config = dict(
    n_layer=24,
    d_model=384,
    n_head=3,
    n_kv_head=3,
    head_dim=128,
    d_mlp=1536,
    vocab_size=4096,
    activation='tanh_gelu',
    norm='layernorm',
    norm_place='pre',
    norm_eps=1e-06,
    positions='learned',
    qk_norm=False,
    attn_scale=0.0884,
    bias='all',
    tie_embeddings=True,
    parallel_block=False,
    init='uniform',
    init_std_qkv=0.026,
    init_std_o=0.0,
    init_std_up=0.026,
    init_std_down=0.0,
    optimizer='soap_variant',
    lr=0.00273,
    lr_mult_qkv=0.5,
    lr_mult_o=0.742,
    beta1=0.95,
    beta2=0.99,
    lr_head=0.00552,
    grad_clip=2.0,
    warmup_steps=200,
    schedule='wsd',
    decay_fraction=0.752,
    decay_shape='linear',
    final_lr_fraction=0.0,
    batch_tokens=[65536, 131072, 196608],
    seq_len=1024,
    doc_mask=True,
    z_loss=1e-05,
    train_tokens=359600000,
    steps=3033,
    dataset='wikipedia_en',
)
Each number is 128 + 32 x the weight over its row's rms, rounded and kept within 0 to 255. Layers, rows and columns count from 0. Numbers have three digits each. The size before them is the row's rms in percent of the matrix's.

# down: layer 12 MLP down (transposed), 1536x384, rms 0.078, rows 504-520, columns 0-191
# up: layer 12 MLP up, 1536x384, rms 0.084, rows 505-520, columns 0-191
down504 083:121168147132148166110139098129094117064165155128140095145102183127176176057129135115202164140125171118198168133114142098112175125036088088086132127178102154140152096149076083130144129164132139166112098149148166116145136140159159159016165082129188086123139169118143124145165131087106168071124109106138092147123149174125138129109106158116120154147158122154099158131144123120136102125110082127081121138117128101130139107130138068121139138157142089122101174118157102162110189118117127163114133080085149070139090122152083161094123100100132115186118117187184138097091157098167135099
up505 109:096112150113156092205155151199153149158111178113089108141112110132114144114192143143114118108112126158182132106143135078149100119159123109106091092084096195153157098131150146234151179139114140168111119134113096104087104198098117136075125166141147120083093129121136124128135100158138095135132127143213137119094161174142150150143153140169152108167122130110139150191076112084145099080152064158143184145040130124105108190110123141074111164138169133122127084167112136151105054101154139075160125132109085029145151137124204175138142114123163155169163108108116102160141104154090080085
down505 112:131151165113096136143123142104149138143124112088073145142135105095144090126081104119106109123141149095131187120054130113149125113075124114119088154198177169174146166184159188180116142110093104107135112113065110161172122147083116098082141161120134043126128142136119175126105182147089144166088179108178173168114127142090094098201126120091094153128113109147144099147102128189108077141178150067088108123124118128137180112079212129109070126181075116162125102121138180155083177042115116144150118193071111103141120109128156205126149106185085174181138195130110118143060186120091122181
up506 100:071166051089144087171118137126089163110153150148143120127140115121103179172174162128125093137102128158126182139142124168109078115153193125093105114122206133124134106157156147102159104155180131136135156133147128115170150079162118176123113117098150160130121157127191114123097111111108154152101084103161128150152134155074079163096182129125116182103109116111121127157161174125144179070108157126114144141144064104165085133106077116094120102165085171131132184157108066070077131141149103111093188131142168095156062107188140114097167057114210111133126115092124129168098137100155165102
down506 094:133119187121158180170116078144103151097087126129187133120120133113166134179158162119144235085159134080120108144158092124150225168131119104138152163113139140120151158101195138084166182117123168133116120108167143115142113183109109106095166137140147131167154160128175086111138120100119112116146105154163089117195142166162153110169130140162127117151165157160110130110164054162171145108156126100111158116151110166167145162099132139117133131217158121164134149136096113102080131143105103162130131157151155210133099125159132101201166155193044123150106166117178169068153053178084093111
up507 094:174077087168131123121134139116073101171183120057143159114127130122112161096153160138099142116140124129214079167168101100154166160166132164055096142109125155193126171142150156098094101193146102098135146118152125074132113146176174181148123165178124151104153108103110094121100154150102047149163155143150116169139175063116122148120126112082126114128144093131161149193184098106080105157125157146177145116108134153092088084126129172118119133048132193168126064103147169110105110160131143120081146148094109130111112113139054123156142090159131169092115103160111144123139129128125120116
down507 094:104127143136095087120151115139141101164149107088101148144154102118120133089160062122162105148093118111138174119103142086102186095163083161157083129109130084143110072117071155166127113068100095116161159106125166172113107091105125128114182176130130095170100100107166161179164126126149085118164101135144150132140138114089102179060113094149124088175180133102130128155197113109099136129145193102164163134120118067135170191165103057135134079130140146168047150152079078126162184098106106081131140114125165070122095105066174124120151139096067157133070192085150122138120121121140083134
up508 106:126095112142161099123211122176070197204121131137146153131094132111097128116154082114123158079092161150140177118151135161142117136139163106132162153136118175144154154114103095182145125182175078146154130123126145127191125170087055149086120086128151119145100110106146214085104132187125120166108178170115094126089155098096124155153090121140136104117109075129071159112090179070121080109101149132097149048123097186125140150106128106080126156107169123188140092120067078149147133133123124121160083095154191113158084118158080126122158080149103148095122126076124115112137128101135140088
down508 104:122110137113166164218122110103154147158100182194106150145139149125066132102147191167055117136115088133173124157142112096160081160123185128113099144106150148144136093132149135123100144105096136124182135121125178192153131171124140106098141169187141110116093155212181121113097161146148165158115079120111135104130159115062082085182155117178098166145054135151149133134115109168108112153132080119143115104119078147107065099108112152098139093125118158145127108175115112110132178133119171092118160097148167048116100088100072130118132164145090182149121164119140213153161128128161103105
up509 100:152142118100115158129131114123172150189151135119141087113103082126137148129126156069093171190101135165093105159091176116097115126185110147127132128152132084127100154143159142144123116121087126085142143141133146064169191035136145159104099093152116182130148090171117101070202099138143166123071184183180143150141061156103127064139115066147123086145134099147191094148146095127126141180076149159163103174135132151122114071143114087114139138139099158097158100154127069132081113103155152099152155127157177185109135122097115095157129153161107059101123117184085147157154108155108125221
down509 101:146073108135166104146114064146186077145140087116136065141163122107072131142160099083072072125126095101152096154131137154160095183109193173157135151103117155093132138092172138137137147081089109110122134168189144118121131131168104210153128132146141125114139171206091122142075157149124103133133114184131119119125067124057077109103135102106033116160151128161177157131175115110090114155159144214128135152151194113131164125127095089173152139109121136135116086182115077119065108101133122122171142067122094111134082140143069155193126160121132178102056103107126136168158130121062118151
up510 095:167110097118120135081133114094076082145137179150174119064134144083143126151120117202137108198167080158156119058199087143148164136152108153128147092095128114125152128074155125108112169164135106120128161132134135078105087094098104154095135082088158101141128177126185127124190126110156108174104117173110115148112145155129070116144161174137197139102106160120171129171142133148070130076130084166141191117129187130082136099152125133147147154104132142103080143139121123109121158123134086120109126159112194118145109100157138096045153196142180113168113126091094163140105160130183102134
down510 106:134091156161136190123104150178126183116144159166139148147098181132127162165083130174157072160128091121171127159126138091159142131153092112120158130214065087144163095100152150110185133105079185160129131169077167186071086133114069177168159120140143119100123091137169168144126121121097172122136104214114104122081082144139154145130142107123111129101164129069123135129147152165098119147125158074064111137099114108121152158153094081152123118142090104126147185138071120115107185059169074137132106166094135082111175131133130135130155078125084107156147130112132119193147121104125111121
up511 101:141156182122156199141118162137142079071159106076126078187136085124118121139143136131168124118160136072116118140138105188098135116060135162161189128057063102115092187145134090137144080141161194136149132091110130124084169104183103118124098143159146150146108088122218133127116150155170115159115165198113129155144153192138162142124073172158137129187136118113153222121085113132147115152095090123127125144168133118155150095141135200134116172133113153105097081090095107106184116085116135085149143184074140138165105076132109165154108113064133133080106116119107180137113147132076142155
down511 103:079175140090081154088119215147083106135149161135094104125054078134159048120167112179106193122116133105153131129159128164100135138142146107144120136160114091061118122150171177120135163151106119203095177135112080100146054136115147122146085157144153137156156100131141129161148154102068139141138123136138158109146116075122142151130129186123125114125150091148164132142099123157125144123094189186140085179100074162141115117145156129096061104143064116163123068172141099205148161060112083104119101126121142088118071160135170121123095108102054113142100105109125109141135110124068111122
up512 105:120129127170139120167117067119112134109159121124112097120102143148142122187130079115144170155165150168172142158129126085175096157125197156144066197110093153136169125124073103150070151141162138133115205140157163172115109145174142097120152192132173119197085100200141076094101130155113162222151173122174141153125128128099141103149172123066088102135097133155120131172134086119122134108129076120062117105114126164078182113102145150161111127146145194182103159153131122135112154095151148149125107151098177138120094124131129130183093117109141119068120163150184064136145174124157081111
down512 099:146163163110089090121156174076118168140134116112148098123133119128089143157087091082192118170136143158172119142086078166160153075135118080159131130134123093137124187134125184165102138104123137141076148138159117126124088140086128197141101159120114080152101077173131150121064135161071174148053092164133165126167097166112095076097150104162167155147126145151119138113121057145120127064131155150125074108082217153105127119115139129108159105129092138172124171065154116141158115100123153159099089120077161164184115114140169126149157099148130180177158114105140111155125147106103140127
up513 103:131158082085143140081158143136108101159118156133138130162202116134193093085144114143084121055084167155129167163173103148157103178156189156106200091142117129185119121119146124095139164113129130188146105146123139081121169159103126077072101185175101079149087119086153140200056121138109099042158125132155102143088131066083136165129065165108120114129157132099162075164132144183086153123095129109138089109124097165139105187135128117117139120141128134123095142111130124110092144164107155153154140127158139147150141107134129126151104138179201173129164137106112191195099152159077149127
down513 088:145158139129133126139136159072104094125126180110139135109148171142093124056077079140102148057131105137094103127129090131150108174145135119141079120111097128112125113202129118169096067141121150116101119137136074101128116164085154158136150110094106112101084091094149151075121125148062104158114094165076118105174141166143171070127105125148124102096170135159109139066097114142192121116109169128083116180154104131131170128088154074113125106097125188135091121171105110092127147151188050119145155124156102149133118065037120093136150131152143089129109124202109105107134190163100114130
up514 100:114102101140151097135164106123100137166137123135105139146169142098151141131170161116140106106123102160173109095190130170064147145161160166098123118118128165107097179124141115146106149095116115186193112156127103120135139094090136115087066097117165146100083170065157129160124121171107125170144092100084147153083108136173170190096122134121152107197166109156101142139161133154144085118063138073110103161109090089142118115115105168092102090109158196163064144062137127122156159136123073156120092092088087110166115118125161168141143103031125112174175174094133145141169139143118104081
down514 094:191123081129115164125157114135127104175101155128179125107138079118120017094060112098081124154175143106152095133069119159103122129136151154110178194158153164127160131153087103102098134167094075131160160071086091115075147114197117118107140105182150130147080125082102135127133107113114136168127127114106139110163133138162103126117139120147096093117081128116103094167079179104088110154143165145125085084147157108175127128134142141115131181080094099063107174144097096124107136125130126165168115077151202173166172180105044108164116133098089124077145127129154126135155088158136055124
up515 101:196137103136158111106145100143127128094117088128122104105160157166124130082168072172070136127158149087147066162111115131070145151153201080118147158130127163091077179191163173146160104177148154191108174151050163074144152104150148150131096060129115116149136131124186114143119189149146128136101080134114155148132128161155077128133148144137136155134092086095074150077122058131148074148059115136055088114109089106120140161114104182174069113196110069113174127149113081114111196099167142151168103142115130180155121171177095161120144115162128119184164146190108086138164128130144202172
down515 100:138093131125188050114129092158136140197169145158121097111146076139138113122150111149143117111138093052086127127134148102112157214126148152145102184098133209133112188174147124116129087152117119145181131095177188125117184114114115132131164109140105113137168137087116152090123109171158095085154089107168113105121141156103154109166096198124099132189105113126140071141160132186147137126170087128101115137089131120137129134109065186026152129127191093123141120115133132087132158082108093142134094120149111133174148146140137105167133120132117106135119165153123161120107094108111051105
up516 101:076104098175178111171088131165101185126179099093076151168124158066153192101145120074062088151205146160134149146117120124190136158187108068137103118162116166100111108117133150127150127172112141094034115085080104092124113114113135146139107159083131190154101138104124091135166112118135120120081106123079116149202093135153044118136148116119130101094124121160131113110098115122092113153129106144152095127151125056113148104160096150122116166113123091106069136134129123162115125155155127183174143089101124161170174111134133107118148110127146028140099066113178102112169138069099146138
down516 099:114101098119077146060151116087119167131110188146141138140131174153181161149171152134100144135128144212196103137141149097104101181148173144099146156113112170160111136094184100177168135147104127083127152130140149132127180141087139130140116154157158179100147171146120141124059096141167110104111127146098065094105179088128176079177077111130107170052122099062094141201141100126140160144136138139102143152136125137107059093108128177178113135108157153118159102141126056144155162033116126130148154151086170146194134103142167097062099112154140086151129131134123131118152175180094067167
up517 099:119143065124091109128143055108119091065166076083195139150141086071182115119141108090138184121133147187091105116157102106133080142159100119109167107034133154090173127171173113152113125117173126128132150150143120191118109122060105078098135171142099201182125153113164155067103114060195126143081104158167135113137130117152106100104119112177129102161136130161066131123109097083142076163168144117112107121148186134060133190125167113068163137145076166133133151130136134140134129124111097139103137132161142098130131194162177124092076148170146163071187114078103174123121138217145186115
down517 101:174111193099157135115108158159134112119156142112050192110131181151173132205184237147145121118102095148150093125132087115098131141132180102101095150148149087204170106122124158167085152107143101056134157204150098140098129144159174114082089097110110185122081125099127125176145136101108112134128126117101110090125162112175111150106165083118109109111132138118118094101166124120087134171033156128154130114077082125097133143110129111127152151120113091131099100116132143209136104176142134144165114101142080149135142112140136154139082129125144119145071143159107168108205134110082138167
up518 100:181185122063140148217174140185137124096128115182231039115159134130106120141131130121153093132107127124146124160162141169135169170106112144091149121160120095107146175128141152105140104092114137158118084139145160108217109090092132149087085117127161099085124151071123145174051098153113078141114158125127113149137096100121155109088085119118158106151129122115153073169151041125188108175135102065128118149117157115163144169141093133130112158131112052144121119146148085219107070138122120137095081090104100063119173162113170115137091104169098088128100115205161190118198092157173151159
down518 104:151100125186111183118139153118116169134159091140144103121080077109108112146155157147111089139123100122199104087148119190089105105182075122122100109135113148154115073117172156127141141125149046124128104173193101123098128169152146047132072140202068101131138145120087161157154079162141140133117059086141165214191175131149101178096088095153120120147180141155152102136130142132150152112122118106150158129089121105092139086135158136075132144073116112098136150127089120134140155176121130090104098055112148169173151149123098106130109149100185080098122156114154075148116154144129127114
up519 099:180075128112122165188143111144132126142119142122144141109118104144087103131107095163127107157092094158000032144137139115109131146126093101132110099054165148113124050081131088158150109034140082113151173109142137151096134168073142142142172085097134102213077109164124121101117160121106161106166130083141149136102176102131166138148133110095116099130124079124098077119092136143133126117101171085126135153148135139137114154142109172171175126155136098140100160128105129089143101142078083131119132137167132106164119128081104100099148037082113115210158137129141137049143090118169055118
down519 101:158093178144146117118128079099142071134168157086125124112178122154126136109074138202140123137133154145134095183083157220090122125101095143138151125144173116129121082146151093154115111123146134175130133081121157094065171117163135154107123125143141110109154130170159039102136168087178161130193130141122108118145123148173089156174144158124134144116136144041154197081125150159104141139176087167125152136108135056083105114104152145096179153179060151154061147143094141113172188140166123171141112053108148138129127131159088096139122102093147117167162098065110158142118124105161154145
up520 101:088153146083114151109098175184133106148189136175102086107142152108122099170128125115165168104073158137153107117136125093105097102128160108085138115208122172144080160143110114089151106127120134135059140114115213198156126153095154136107167172149133109088116097206144118133132088163106104095160153150142136041094169104134092147149142093098140137191134120144130079142145151133074150145141171169106143132084180143104125150094148102158115108132185099134119148110080162094083127104110173119137155048159101146130160114108173118093190112112089158103176133104100125136145083075123106019
down520 095:075129137094071172128131156128122117126161123084089156116157135118158115150144089191088111059098151102138134183141141124131093128119145141213091176080182135145118174107129192066113112089122071113141095140114155125164123137135130094169139104130138089155130126138176106108158142158153115138200165160089153142124125054074151074178129125095136110122071080133191134098107158151141182165138183137110155170125123082088118120084098157148140112175092119133071129129155132091174077147098123091076105091136058123084164063139118141052175166122160132195146132129161155056136096107098122148